Part of a small language model's weights: MLP 2048 squared ReLU, shifted keys.
Each number is 128 + 24 x the weight over its row's rms, rounded and kept within 0 to 255. Layers, rows and columns count from 0. Numbers have three digits each. The size before them is the row's rms in percent of the matrix's.

# o: layer 2 attention output (transposed), 384x512, rms 0.0328, rows 276-319, columns 128-191
# v: layer 2 attention value, 384x512, rms 0.0315, rows 277-319, columns 128-191
# q: layer 2 attention query, 384x512, rms 0.0344, rows 320-376, columns 128-191
# k: layer 2 attention key, 384x512, rms 0.0345, rows 320-375, columns 128-191
o276 098:121115150130165108140131089092131113132152127108165152105100118117120118168120140152152152134163102114119161154094135100149136162143139091151132154104106149149164115111139135139121135137112099
v277 093:123137143148145155132138101092116122118094100121112129161156134110146172091158129050145067083052122124170099102066137137137122121080174103116127130117118174116160099102118109093116133123109158
o277 100:119158097161095124109154176142126093133139128138127139091119127131156158186100143092130127176154156127102139115119158133171131112162103112135096137139129095160113104143108132135128133164150153
v278 086:136141131157165142112136115126124084138147139132163073134098121192117099112125114088150086148118153149112102167118140126130133125128100107100141127112129174102099154099114165110142156121087129
o278 100:123108121085112145141141161159114153103151114120122142130129164133120065131104142127165121146103145116138129122158149127136162087170097130163127153162178143150128154148058116151109087086159152
v279 108:128163110133108163127159123121150112135156129125134108126118115113104163113144135070123137134155155155135082121162142154144138114102078105133118109121118155124124131113151136129136096155131149
o279 094:121118111094150125108114148105102136114142162100126113082132108121122122094128160139124111142129143109144107108129154171101132186142142137146093115135152136158171121118068144130147143059124144
v280 090:111133119118106137127135148114087124127081153128118153123112110162098107101091123159133092146195145123120133152157111105133133133121079123112147146146096026131128138093142153116143126130102153
o280 108:124164136116149111133156142107099162115133126082123150128068129132102134109128135101162108098102112111154100117155094144074126099149122184117107087133101151131125168133138101095105147119130056
v281 081:124122134136130138139130115137130174112135089114144110121134143147157173126103119138125074127126123101110139158096146142109115133126152124088150120114109074108115131185125092100149120157151111
o281 109:135160132110118118144119124081120119118097143104101161127116117134116141141155157127144137133097144138108119131174083106153077145140105157126147128100089124126146161152177149115145100080155126
v282 080:145133175100147161138110123110108149116107144117120128109079105187105107125120138145129143139147134159133149200171120109128113113203096147116139138143109141147125127131121151079124157103124158
o282 102:083118175112171081150132127143141155131168140095133115106112111099091103092096130123145162088057125114179094164168143130105161158146092108098107145158119114144144119123144143110141153126124092
v283 099:124106111143119163107119123129098136131126114123103143075144130124164082129090105133125134094177140167128158153123150113109122146187117148114129134160128112140110087174077125160139198116137130
o283 097:134159152154164145147126123108166139114155136124148144099119114167107111145156155138104148114152136131152111169130115119171134140128123089129152142113083153105157128114122116114105136102135123
v284 079:114127105103121137121117123149127105112155185116109125129135108118121120145176131133112135131127140105092109140113123131137133124155156139157144120113114112122105112163117147137128180102160093
o284 096:112132217168130099124132142117150153160121138142095162132138144120143167117125161128158149142144154136126091142136155182131100135148128066087098148165120150119118111154085096139114140106115116
v285 085:143132107202126128144100123123127157121124084133117085126176127097124162096121129067155137101109128132130119133104119146100104109127129140117104118136156184122117123139124097099132158117127145
o285 107:128141064129081114120130159142124091108159141160130154116187154106101142180083137148100082149110132122114119122144150083101182101151130102132172127121139116121115100057136188136209111133130097
v286 088:117138107110138120143149143145128175147134139148175141124109136133127136131113137123144137138162121150093099119115120136149127125124135133108136119137133062107109142074142123129116087112112118
o286 101:120133165085133133129088065099131099159142141157130170186137183109105100176106121107129101132104163099159121151114132128112136128102107152123109137188134134064113150129169139110131146106128128
v287 079:129125111155099126127161114133147183120176164115143086174112130163116125107120114123126126127173143175139096148141117157140122127151074123146115139103116109110128154153128150123129141146142142
o287 105:099139159158119094115107128133126128096091119173123081118129143156085157133127143174144131127171161123155079131152124169125153148123089125119128100094124144090140181118120116113103131110112111
v288 086:097116119109109123136164127120140165142121123134124092096159129133114142114138148109127086090141164160115119140116131136111118111140124153130137113112127142146158099167166076077130127135194127
o288 106:126155117133101129162145100117102115152144158125101156152178111142147166171117133140130110154087118095181088164123136097134109121087132116071120113160104150122102136148128143118161121128089065
v289 080:150130151193150155103153130126089118130127141114096134108135109095131111129098096100117135122152093081142132162221124135125141119083116146148109142113125058133089141138114136145132077155133155
o289 104:131111118143086161128117143128098104171125166140121113107171132169124116088114151164150106169123160143127107134127146125147124168166129145096155125160059144156137162155176091127122090158156148
v290 093:116134097121097143142133115127174136124098092118155155116104131099128120141145114081119153130141107124122177183184118109141125113121110097130115119167135099102120135111165046163131139166133139
o290 104:104105149074170130118108106117125136149095159119117143150135134148156138173130113141106140111109114112141102145132080136110062167121113148104110114127102132162157103161152120133102098138150156
v291 086:140144189081145162148133119119135083127091094118157151124092120075102125089138124114139114106112145120156159114097132119128113134082127127090122145146138148159115120157105134105151130161151164
o291 114:150117094125110133155155125148131129180105137129113091126103140152153141087140143119139173135105085119114138107143113145143107114151170138162163124144144109158164123120117176151128107147113112
v292 085:156129109119125160116140159129099133133123148109111163071128110130101124108155108122115113115128136139111134112132124118121148121128093142147099131103110121116077099157110116159124086108120110
o292 110:086111131125112113117111176132157140151111106146106119113061121140149107121152116105167151135102116114126163124141119110130109140144091100118149112153077146139110125084132092158119142124149118
v293 092:136112088108143106124160155135098157124125184117091091098116105141118154112120129166115093126161109133089110120120126113096121140168122168098106132125120086127124155132132143107110143126105127
o293 103:121138159115128077124101124111151109095114130121094108167161129119115148088122110124167114099082160149139116121153096164128148133143157147118107109117127162131120120136152127129104099147133103
v294 079:115110125171137103130163166133091112113105114151123115123141149097144152152155100110122127173170104085151102144129131132134125141093109122135130112118120123124108136074131153138110169103085110
o294 103:130152195098128124109140172110105137100077164156134149144100132133120123121093126130145115118142157112114093090117133162155138136106156149092105142086150141155097101148127090091153147189148178
v295 091:142142151164133183128069129136088121118119125131106092125121118171146112119111125130139170106121102132110108180116129123106108144203135145111200146133121148142104122107124103173131150078054120
o295 097:141129097071137119119149131150127147160137118123151149119096131143096119143122130119204144124084142157143138150166076148148082148110118094123124135109128138146107122115157147117140172190166131
v296 097:139115137133131130131098126132103101121153118132086139144152124122156119122113108140122155111124099112102159127110137113141127154137137104160162132129132187117145125133106046191115156126167128
o296 108:136133070139145139122130132098132142132122085125121107102143105135121158097153121161117136139175121150120149126121130143152118136127148128128123103139085129132144096095141136153105158166134125
v297 083:129108145132150091097124112136169144145146118145153137105091154084121131156107105177118153151153123156157174138140114155124109131115135133141066113152123124105084134132096151147116133083103104
o297 106:125154176109124106131110096107120149159087123130131155169143138150140132130154147100098116121140160143136119106126116127178139104112125142130150139104138155115164142149125120124135118139120171
v298 088:107120119179114125128190157146123110119135113132101130176136121190152144124118103142133108123150109142135093151110131121149124161129096146106161145128131154104131179137124131147129114146125125
o298 106:165142077148134112137130159113087118099140130163118067112130142126118106106122109168140144145121129134116132103170121190121092156164116149136130066102134129163157093112113143135133107116168133
v299 098:143113172146117138124110114102098112106123152118117070085124119160118070135113163130132117093124130143099137171117139133096112139216098155119160123116136099130176129155127145144114193106115131
o299 102:099120132158139140156169111166177146080151101164113160166154127094099162154090110151121102132124114157135111173128136128128142130127079137122115164161092137091107122138132117142122119125126128
v300 088:132129135127133123126133120121087144134105140123143110104115131139122087140067120129132181085128134128120051116119128125105124133145106125123158141156142069143056126087080133164149153097114108
o300 109:136152238102130130106123153175156142066128126121139143125125124149126154128113150112178169079131137125150126120154094159128095140140148144103132137080129108158145146142131146087174118145117133
v301 089:134133137211132144126116131110144133120151126140140174149138133049153113147113135148134140155109089121166135178129145143168132159099165106113128141116117074121171117089117123160104126103117116
o301 097:110140104110135143162136129145121134157135109108129125090110101089107134190146104159085125121158171117099142129123156138163124197093131125133123130142138161121145098153147082156049103136157158
v302 081:133147112153123138115142137130112106140167130136093197118110124107157131113137128158120154142114122109194137144104135126138105144146123119087155117102106081110152117111119068097122142115084131
o302 098:094167131080104156116163146087132122152121124130175125147134174153146137144168140083112141091142151105075102119137113148132094151136141090139117161122154120122073105187123158141107133148149148
v303 089:134121140112139087127098137121129168111130140140095092130138130084151098072126135103137128101050134110119103142129147111117120135113112125142139121106133153147125115149130091167140120112168169
o303 103:141113154104124131140128137145130111114140123146098148140145095104091164149091124164197147096122147132094108152135123147116124168145142139111109116143123118113076100148152087133111121155147127
v304 091:127104142163115120087154154136103166125135142127127065123122131123133187133127121182113128151136130135173145087119144138110134145069135147095139147123100117130082142103135174148130106123125118
o304 097:087110123160133105099160146123135107137141139155100145130150140121114145122168111158150148158145074100086145123150126127128157080113144148132142177089135138158108091103156110116109121140088108
v305 082:146144133082137154138124100109137132131104141126143138136135104071074103120126138144135110126146159112143151178167123120127132103083122126161082121144126089133130136125123182139139096169081127
o305 092:130113124125112114146120122122117176147136100153092130135130137107135118152106082117135103130112114104162093126130152088098126126131130135127113140215099150086130109154100167116111124098139095
v306 081:141115119105154145131142135129126150159136090140074123128159142163158124095083123106140127107141146181112099141076127117096113125169118154103162127128141213137151123153131105116131158147170123
o306 090:172213120150137142120123117142154132135106122115109182100120118118090111134153128156129148155106134116133115155144123088175146126126115107141107121111103125119124110140168154117133149121141103
v307 090:132123117123104123126160136138145096133148110141181124162119137096074151185140140098130134124106114143157113120138117142129137138067163106135128105176126173113095156152129122115122111128144093
o307 107:132101109076143112137142074141127084103163157140131050129115137167160139134156129140115134136129115133141189142123142146144111076109114110145113133114118150121143121100159144131156093107088170
v308 092:119133150135129129146137136128074177124113090141117097159164152117116163155101132070135089120147170136113153110101134126136128152140144128127141132165112091158103145137142157154141137150176130
o308 104:138138130154150103118135154093119094164132102131137122124162113131106173100109135144141112192156128164139110134111121135142115104091156144141157108121084140161092120103145135147118122163115125
v309 087:160165126134110175135129116130152099131131125141132145123131111122090109124166139113128129099128108150119126139168123132168132127142117125157145118130130134131150136182107128144114109152144111
o309 104:149126079081127089151105131127179096136122160161134097123113107109152105136123107134114144117116140126178154129160108145138151160127123130097135094136173126134177087111098126124088148130109172
v310 087:123125124151128157119115136120131124141201180131092151103140125144109115135107124160133113108118152096120085084138124141123129129128145135162126117105138108141117158141100140121119140072156110
o310 101:100146098131083131128134146141145098101134103127094132116148128138118142099121132146120117149137129108140150153154122139129104122122120107141132139137114145135137147139109117150110092091099089
v311 097:131138145168134126116133091125083090139124164114076165116128121090163117130143114121124127143097142070104135124136110143112127089116120110171093123099146131123126115143097120111167164150108104
o311 102:127115099109096151098157188148159132168095127167163140144168149145126140134102098112116136133157162138123108103148113135099141142155109076166124145159066126156088159117140120160165139113165136
v312 080:120131118132137123133173137138186084120176139133142153086103137147169145119207120158116128102098111117158101075128142138149134136077142144156086152133144110126090118128111158128131161100127124
o312 112:134134093144132135076132187159102092123109127148111105089122101124154142154119097145129129124143137118113178126124158171124138134090141113125140133084207190093191110123095124122104100148112173
v313 089:142120120141133118135139145135134145105139128124104109101137125114155156179148121081119169116099067141138089127158129114112114138154164145143147127146111097121102141110143153186129125094088114
o313 105:103133108102113119094113085144185109132152148155158107138136125146128174100128091127175147147127132163122143131133132136123113146148061082094120086111090133102092120095152101114181108131130168
v314 095:120108098127122172137135106105111071132112102107149070154164148104130160108120139111131079149135137144116143130111134117109119104082137094161078116114141152124097129179110049144134183163108071
o314 102:133150091120119167123146124122164121100109122128121152148150103169123125144148151155097121120120150091117155146121077083145122134161143091113154137089088168125143115141155117134143110130159110
v315 074:117127115178150109137149150118113214133121149121112122150114133146129103124116118090113145142147140139145091127152133127120138149180142123166092127136122094141152133129139126147155086117151119
o315 112:129140154151138107098134156130107123081150138141156163118145099084131176140123111121120108102118145147147143148129150134082138137073142155132086131116104130127132130102123074107112176144156133
v316 078:114153126156114119117163165132098121128138127122165116095094124153145140146232147112116203102144102123116086083136144134130130102168120143113153130130128073124095140097156126097137127122137103
o316 102:134108126145142126073094180110111139105095117099140093093111103136169143094108140065132172113096122108120113115151142143134092128057106110156091139071143154150140123097138133089093120143131176
v317 089:137149140081130126132134150116132196117110133144125131168137114138077141148127125137142100134132141149140126141123122143133129128106067153138118122134127154153180131122179173106121073142192162
o317 103:118149138153100095141121145136126098149133128146117109097107157111110127070134101133173154135131134119133120139166131151133115189139129153097143079162114114142076133173099139124069130130126085
v318 082:115104102128126133125164150152126128126162139133119122154123110152121106118111141142120129104185112106097121152186116120084124094175084176147130132146132115125141138148148078175113107085144140
o318 108:126126171119161140099123118124120141078134127149140147150134117123116112114134100139142120112114147152117091140154110096140136128149097164100148073124106115105092147175155131090120119124144091
v319 097:119130151111122110146134169128132159141107118166110112122116126161149125143116115104120137115175125179127115175063110135139124136167086125141163111145107139127133123128191104120123173127137156
o319 102:133170082146158123087126114122147154092107108130115165114115127138086099106143135115166153117121145111133084132149157124119126129133081107107129071123156117091102163054176116111096144131140135
q320 120:122161094162171132095175165197150131138130145154142142140117096129147134127168134161127111154125084060159106085117147114150109148137128121086101170120125151138167106140148115130086136129101114
k320 170:144167107136170121109132136146141138161119151168147136134094091144132136112126168154151126161146097130137105106089161114111090163144126084095115169130125127136153120124159115102093130129108103
q321 117:162069148096128128126123117089094111140155153105116149084139160130106119129095123111065105135111141131108160143156142171170151096112135120145127094132136109142102129091129156159144153123156130
k321 091:144167123157163140146117108158123099108150144145135113144114124124150139122158156122130164152087091118121084093095091118114130128104074123121098133144116156123159137165126071071139132125130115
q322 103:122166088161149138104183190182172179119112135180123119140116094129139136159164118159125118146114117084167117108151144100151096154144124121090113168122115124134155099143159150141083120128110105
k322 154:161173111155162135129107127138125120149122159159159153137081093133120145110134145149159152175139098118138098110101140093128097139111121094113115155111140136145149112137159103108115117120103103
q323 096:130116139107126158104132139115133127108170175128100101117171154142129146162110109110093102107101150120118161133198151132145149110133142153163132099139091133140121148148132134172160129159148133
k323 084:117148077151120145163125123125140160102136134116105153089122135131150152138127161111146166133126154155126114141110093156187142119149120135136122131107098133124134121125147152136134095121117141
q324 116:134132115139127109139112110143113136131098088139144131113088095123124132117153138129164154141145111140145109145108127151099107135153112131077100168109163119124123124103144132100078132143099112
k324 101:170140140127149141071137116162118122174119112164161115163094094129120140110138143140133137157151086103123101103119184107057097143133111111144124160147146113111153130157131127108111130118116080
q325 109:125174102164137167099160184161160142133141149181128105154139118132182160175169100137124118141091143098162139113174162071122083149135128119131126172128092135136141122163145135126120118138109095
k325 132:156153105122160164111110112163133143152121152179112157128093096133115149145129154133192129144125130109144125150109159139147101124134140102104124153111149108163166096085147121148120116163100113
q326 127:124173121174137128127140117131141132149105091158135145146094094142136134129177135115144139142166119131134112099117174120104109139155131114096107169107119149160142116131170131101107118143072119
k326 119:151141156124139129106150144164148123169106134171153138134128103142119151138146121139171109127141131121157124148134137115118062160115135089116120160138145099145154125105117142132112129166123141
q327 079:116149103142122160109142186130154129124144168135105133136134129135155148172153095137080102134075145098143145120163119063159112132090132138143142133143074119135141071163133133143148136106122117
k327 078:133137130165144116177135138099186146109132173152158158120112119128134133128144116089163103133114118160152116134134122103189109143125135074081118138113126139130142130120129111131124124128135171
q328 069:142149156137139112104084097106148160134105109122133124099125115166098134110125141060129146116153125161076109132098137176098149117145127072107099145130136138133116135107147141107169136145110107
k328 087:122117116127115109134144125114111089130125123109141101120113138111123127147100128134117119107122150124153118157146116145141128127138115098157186127138090073105143149078119154150108136128141138
q329 123:113165135122140135123114094154150125161116147152140142136106108119110120093143133108147121160116086084137099117067178114087091122139148126097087163127169164152131112105150094109111124156108097
k329 113:152143151150131128091173183130152139172103146160137129133118110141154165122124132131174109121143122122155124133148175106113082133131132104131135160122104095141145131144130138145066126142129119
q330 107:133157115129141101117128081137143122137099095162146163135100105121087143079145167129137139151167097116143094123075146165119110147163146089078099157109136143148147121094168118096106119143087120
k330 112:150143139151153141095129148148166147167112126144158141137112102154123156101132118123151103149151120110125109112127175101092091168145124084127119178135113124162135124140127130125089123137126126
q331 099:110142120153151139092158132128162178161128117175105154135123102108135126153186103128102116132120132111118144063156163091162115128134165137119095139079123153161131084170171148135135114156074102
k331 079:115118141125107121129153169106162109164126153139151136127149110114144158125127120107169102133157171148160150164147126105163097154109164112114160132107112088176153142120108137156080125170154153
q332 101:139167127129157087112148094160142139168105114161150141131118090132132120098154159140146156134160103114142101134105174120123101139149146104086089182113114156164142116131158101123124123160085123
k332 105:135151123140120159097135152135158138178101147160140153133127111168132171121116118125170116123169136120166122140128171104122065146105145099108123157118141097143158116123146130133096110151117135
q333 096:104135122113115102115184141133162123145160143147140132144117125137179152167127118137124127104104179104173130112179170087140121123124133170154114124138067132153135110180140141151139102158101135
k333 086:150128146086139142126121135108127137110136202123110142117159133109150074159093103120131115092132169109149120173169109141172141097094151124108157113141139136120127150138106144165152122134131183
q334 115:155149124120122095144119099140124098120103114110166150130092090125071119096136168137133121151172087136126118120065132128103099130132136127080144137118180114136107120098147116095097130101111142
k334 120:108166092152154163116129124165106130178091114135130135146103093150139157120123136147166106171122110102143107097103179110122094127156136091136108166124140137188166130133134118101116104149121102
q335 086:113143110146142077099138086116120129143096072174121132126099099123116117119165120124092149109177148119101132119128103113169120118151162136101100169110091121158140092185161146094139138175087113
k335 076:099119116143127154188159141117144172154110161132159149146137103134147126158140121091153085150172130144149116113133153096143100151115170095090112128071139104096122151136126147154126099135131125
q336 115:113124125145124156112165127123096132115167126118138119107162177160191121126134098118114129074082155108156119146148095124111163094123117145144123092173072141120095130181132144166124121125115119
k336 116:118078157107123106146129131070128112088151140111112095104123136115146109150124123137085140094116152138102148145190113151169150132087116144133153111142112119071160156107107126131137146135165147
q337 093:169127121112120138151098149151164108131104179116167124097128133126100098124075122163159081147097103114135089120089167120130122137100071102102144127119182109122090132077094108135131126104140145
k337 089:165171140129123137085093142155126156125140152098115132137112137108140135122107153174146156130106120127178092116139168177083095091136124123180169125148120142191162125129147093109131143109103095
q338 082:133161150125164110106134108135123137144128114157144120117099103119126106118141173107130145132161107107103112088111193122102109132148138112114083182086122154203135096125164120115127133153090127
k338 077:131129151122125135100152155126165149189109173147126132167139118130153155158107107122171092130137140109160140161142177099141083150083150091126167147131140105147142128100116135151090115153118139
q339 089:128103143124132106135155164115113139164125123137087099124151132147158128157142094102092123114133157132128140112178138105168166135100139138176099135138090113122106149168109177121156130144125142
k339 100:134087136091118117175128138110120098099145171126101115121155144118137080156133090134112162130142139149135144159163084152177123134082132157101143055137117117087130141090126121153124114134120162
q340 099:145164147113126106119145095136155129156087105119139135123095136104133118119114167146130130125125099128117108152093145151090113122158145091132111161143134131167152065114130096113148164108121095
k340 105:126137086161153131136123154122138146148140169127146143140083102158174158117087138113123075160117115082157117144156166074151092106093130122077106179139143123130177123120154142105115119129105129
q341 093:182165109109126112145096127159144112133096134161120144116130104129077133112119114168124123172143104130124116155098137111163087163100136084108118172076142128115147104112138094120143115146098135
k341 086:131138161126129154134092147144137143157093139134131167135143118133103113116134111134172110122175128115190091104103170108113065146116173117150164147115128106155110126133123138141123115122098155
q342 099:159137139122146126120061128139164133142099142143155129133123078129073105110126157132158124160174091154102127130083123130130150136120122098102141128110184100115126142090141094078143143117139117
k342 104:139150084156165170102148132145096137143102109103126130145105131147125122110119159124160142155118118088134121081083150118096097125153125129114094172120145137181134108118128158128126077114080073
q343 089:115101078103145123085110132168195143146132144184128140124095087128101100101162116146134112186113117112103137117099151121132049142116130131109081154097172124159153086120134134125110168157097151
k343 076:141149177126137130110139124160112134166082140106140112139148113120120126115106117117127128136167128127165120111114154113102110156151155120172167150083117119174092136165109121155124145121119094
q344 113:091113123104108147141154147113091115156175135096115131123157151151127158118120114136122115114103138105137121146145097116124169098128132185148177121122104103117123155122113129183138100118127133
k344 124:133112144113096140150117116113111129067128114117129117121153153143116104135144126114096160088123165125112125133149064144129182109125082148152109072130130127095097143126102133126166114119147153
q345 081:092111133126123106091179111169095111107097143108140125156144134134176116107087090130160145137093167117136131138135142108090146105100172138124130136157120159099138160158094150152127166153157060
k345 076:154151078133103123124131150087102134122146162130153139092101105096140191136122152135108142114121144162124123151159150132135123115132119122102102118166132116162136095108131112100089131121103104
q346 091:122130102107181160126099144109188152164102131170104150132109109129076119129137148140118164167139077146077163099100160156159090179143123109151108159125163112167190117102142161106138135146133134
k346 069:130144121121145136101132123174133154162077103113124160150138142104141115110115107099135117144161119129117157151115181115097084160107155135145134143086127108152075110150120130149097106175123113
q347 088:135123080143151148102167148129092112111102124156133123102164131112134150162132123133109146096120152142140153113168111089158131118171105138159076117108101127129098120130126161135106116141157151
k347 094:113135150086148116116104110126149160119167122136105126141180152109123097171128140154130135106117141191108111134143079181105141117108124154125140109073119100090121118122126129139138147138108135
q348 100:128132102084079126111133149126142094167115109143111093135139149086131187121135095171142095133128135111133145156137105126156154120138126135116145160054135119136132149130084111177144089123146134
k348 097:135147121106092174153113130135107145130148134137075131109171115150102119128146139103108126140113153109119116136150126117158149119154128136146141155118149133139068145144149161117141124119110109
q349 101:108107120125160121096158157110153156143090112126133134114101133150095141134157135092144138061113132107116165099120103123148116158107146107123104104168105121107130086154178120122157117137130094
k349 094:147187070142111108153100117088105112116164151103150128141107122093131123127079169175132129147132108162163094147113104150164109144106114125127145151118129135165183106104118136127113131122095112
q350 092:114097140117134139104181120125109136111133105088111114118138131162142122120113116091111120103094161094138145119153140108130183091136107169147124088117100124156099165146149173149122119126124111
k350 137:133096132103126119140105127121104122093127144095121096134170171115137096168131099151080132099125144108130129138155086175113137101112129165154138079141131116078117148117084126144158147110152135
q351 128:111086148124125106159131140115128151105135134101104126150164129137155098175130112116094142102144164152117129111148106145161171129112144149171133098151096112088107129130106159153164120124148139
k351 110:109109154120137110167130125102113105057158124117148135103101170104160115118118105126098140133117132124119133154111063143132179106125109146107125049146105143107120129145106106126161120110129145
q352 092:103112133109136130056177126141149114179128071144119137165146168152181098119124157132125139116116109135112165098139132122120139138160111153159137148131102147166183122181123129154111125137138113
k352 095:127113133114115126159136156097121149116137172116122127115128085119107101156125083145060101107116161071136120123151122131118129142118182171127097125117137107105112121157150168147124164149153119
q353 105:124104172136091093146173119146081114103122136111143115163152157155176154169109083160106114122149156114133092159134098094127151098115159136095139120123090127109120151169087134139134112122131111
k353 089:164163110118069126196109119093104131075116165087133146133093133141131147158142117160096123102104153102139128139167087163153170103092101117139151086175135120101133150093115106153151105128114194
q354 081:141117090105103148122131134145110099151146187128125137150122131135117143099127105184160131165087130106135121157128106150109110132092117137119195110110138110121166153092114107165147111116129109
k354 089:104146180137134105144095114149135130117122097164156141099178157132071146084125150117130152110125106138127077110092100137096159155148110132142089157106124145151103133174093137105127127111109175
q355 089:116098157153154196113129117115113151115102121147108123129139144145093100104177150093130149162119130131069176087107148127134122146107145128177135139114162130189202151122197184117158149142120152
k355 085:141140122124153099158146113128117126131099141153169123128127127134120107093114104127138202113129148127132132154125113161109138156139142102121095081090131116079102129093091120132090117102140119
q356 082:096104080103143139113124166110147124146117119130126103155104096183118191146120109116147154133096172094091140127147109100147095130128131137153135128150117101119165150140151158117160105149122098
k356 082:136193100118133149155095105160119113082122169134105137123156138073116071124115145141147159122126135138126098143105107199105138093155141076122133129131156137154115095121111133163154108108123139
q357 085:150103082108156114140137126146140133121085115119108145116106094122112126104127127086108101118074164120135144081090090147133118108123164119099140102109154126122086133121121172113065135146143132
k357 086:124103142151163127131133112081112101147130128108183101131152153114114153146166121132117163155147148148128126131094125150140135134155121151145130106111103151119128172161098133141118154087104040
q358 088:135088134082120091121157114136189105131161154101104089172120107124159135156105104158156097129098133103127145117156156148111118128084139140147151163134157127158161123107067150165125133097110117
k358 085:125158099123165122156106120154098083137091174144159100088142127126114147114125116109095157193118117106126108140113089133146131105162134121131126143145110134123114103157148143139164161116113094
q359 088:087139145115145059163099111137121128111135126135119105119083076165129175150113129154116161103173169164114113174125106126108136106130138127059095172130093120120138127120118112118139125108115102
k359 089:153103136133114174137145092130119122138121158141114116155131117136168119114113134094166078147133134094126126102150141098198148106122123095140173128127119139092116088149099126120165112139110147
q360 085:105124139094145115132134131136136151144112115131124100135121104096136136170156107148138109080123119109084149104120106132144139139176167121111130156151154111153146121110081131128116104139156099
k360 081:090144084148093124141146151105105132130155164141129134100142125103143154128126146137131164175117120140128159136143123116124148145150127209137140105116116144077094143151149149114116147123138080
q361 080:110138130116124118133112161113150096124126161158123107101124108098131143175142144133094118125161135097110148139119107129137096106081156068129115158134101144088164128120131121119125132117120148
k361 083:128140138098122130168115102110173125156135151138104110107133097144115112094114111121147162152132108166142133148141102118147163113103101082153155139165105141133122108137138114128130125087109143
q362 096:133103104128097148145116158124112101163162146151111130116150140137105107121156130147105119148162128164135099108133130098139097193158138176132116150074141129106134089088131123110150134156144179
k362 086:127143175119139126092128118129142182138081111151105149151132131129104152126144123087143132083145122161111160124100136138121114121140124090157097089066125102178074124131108130151171131133089139
q363 086:118170155118135116121133087119130155102147069137074115135141126135110122103132117122143125114129157104122126125110107186107171103120147115136143154116111150144136126112157153109157107130108083
k363 089:133094121173158117167175164070105100120148158162161101092123108155134156084121124084108102135131111138098148109146114068147138149136123112082086145122123134082117121110093146124101159113138123
q364 083:101131098084138071075128136118164112112124171124120129145142138126134118116142119155133131126069122088147124133101106118103097134101132139111120072174104135091127138161131116146114119142134071
k364 089:123127127132153167136136119116086065091131106125126129078114095142120143123119189116101120144159147160101123115120101156077132144148149076141127176161116138201128110164101108116128146117112144
q365 082:107098136147104139159140141111113138150149118109136139165143115146139150185137123147092171106143160171143112138098138127118101117128147127120125125145128149129163088139111135142148146160141131
k365 085:123124122128165108147160115141168182151161140157158136137085104112157122106091125115152094117129164104114119143118145114168146119128081102136130091128104122121112109114119111126095126101117146
q366 088:127120103125137122124129104126142116155142158135118139138141097165162148085097151112129126106128111110124093122125114118143132119159153143126136102144092146080112119166144143119075149130114085
k366 086:108137121143152111095150123119116139066133152128133124120075125069103123175139152135070077108135146129162112141132160175111123100112127109082127105151099102145161124127104123127143107105104107
q367 091:142117131119097122153134080124088123120157126115124139108129121137152157145103142144122134106124084087142113143159199128161106125123144155139156139108113132187177119113156144166126119119106116
k367 086:136138126098092126102119159191128129124124155166180134160112152134156137125107106147106123102124110144174109131127079139121140107113092125133133126149136107088107077122114142124131127134110169
q368 093:111188159142132161147123088128132166136086077161082138113146163140105110112142126103137123083142132132126119121119140149123140149146139115131128112161098138125121078146178083110162100174118076
k368 089:146061118153120121114180168068131162096148125146149147117087136114153112121111139121121129104110109135122150124137113101131100127101137137109104140108133134087148143101139157126125163129135152
q369 088:146121138143151147121071092143101143077147156133105112118122118131112112111128097093108109161090106132088164138124149112077119088141119107167173129124171124110101135106139153102129139166140088
k369 085:125138112133145124102139115123120123166083089104169110147136105124134151151142163130124173113146157138092166142153151117125149108158106095095102167114142087094099142103131106157077151088140098
q370 081:133139137149133165163158081108161152109135123159104118129152141107110134094116129115114127140161106176108152123168181170148132129141126089171142120134145141141134123141104163100145128125103151
k370 081:121074143120135103116147113129124119134100103133133167118109124121119139137178111084106154150103141097099150138139120110129168111140164130118178159123129114092114139121175089142092135164165150
q371 080:111064155150167098136148163135137102145137105110164184160079153143088113145126113139124133120138147129134124114117132121094129142127105141105137120159126153152100076134185102146167108127100132
k371 080:116170141109129126147130110134137124140129147138126109109134100141148101137096139113158140120128112137167075117138089138132075142108138104184134112150112148183139118150091127118168127136109109
q372 085:153111136127110120144154168148066138143130106107145142126132159097155150160143089139114111148156194155149129112144122125160053156086131100130106140113114145160091086138115114113131151172091132
k372 087:106107112108160112140105128088208125095186134130102107118120106153094129117131122118120154111134119122129119117116118135114101131138143106138165144115132155102124128118115114134107136084132172
q373 081:084120114134103122173131124117148093110122110125103123102108137112149124159107147101126078139173119125160147105119095142160139099128151098143169164146139104116111159113140114071114142113105157
k373 085:152120176138138124135154135116138190135139138077125107136140153134148090158153081097158149163103095111112138141133125120155144143168114126144099118154144151101135139134130147147143124127163124
q374 094:121104113154173161104139174113184148122125113160099139114120111136120106099145116066100120154133118112124146080129116112175156128118124108163130111107152129113111116135153140125134158087106094
k374 093:103116152120126098129140097153107122150100084094136109114131145102100141114088144128128127163167100160098156138106133146142128148127159120138136133135109094158155137121138127134127111178148137
q375 098:136099175127137154115155130146156174126129109130141147134118126138111105109137140105132136138094125147114145118139135173071123098127124115132090112151130142192145143147127146127101180143129127
k375 088:131127123125191128122157116095106067106157149106140113132082151133136097111121097106130156132147141108124138178124112092115130173136106178112127128131137150095149133149118131127104120135183105
q376 079:159130148111142127121111111129135115132145161143155108096108152095144117155116105145136109107107092121140170179095110108103147122125107143100118160159109115147104143112089125144107137148107136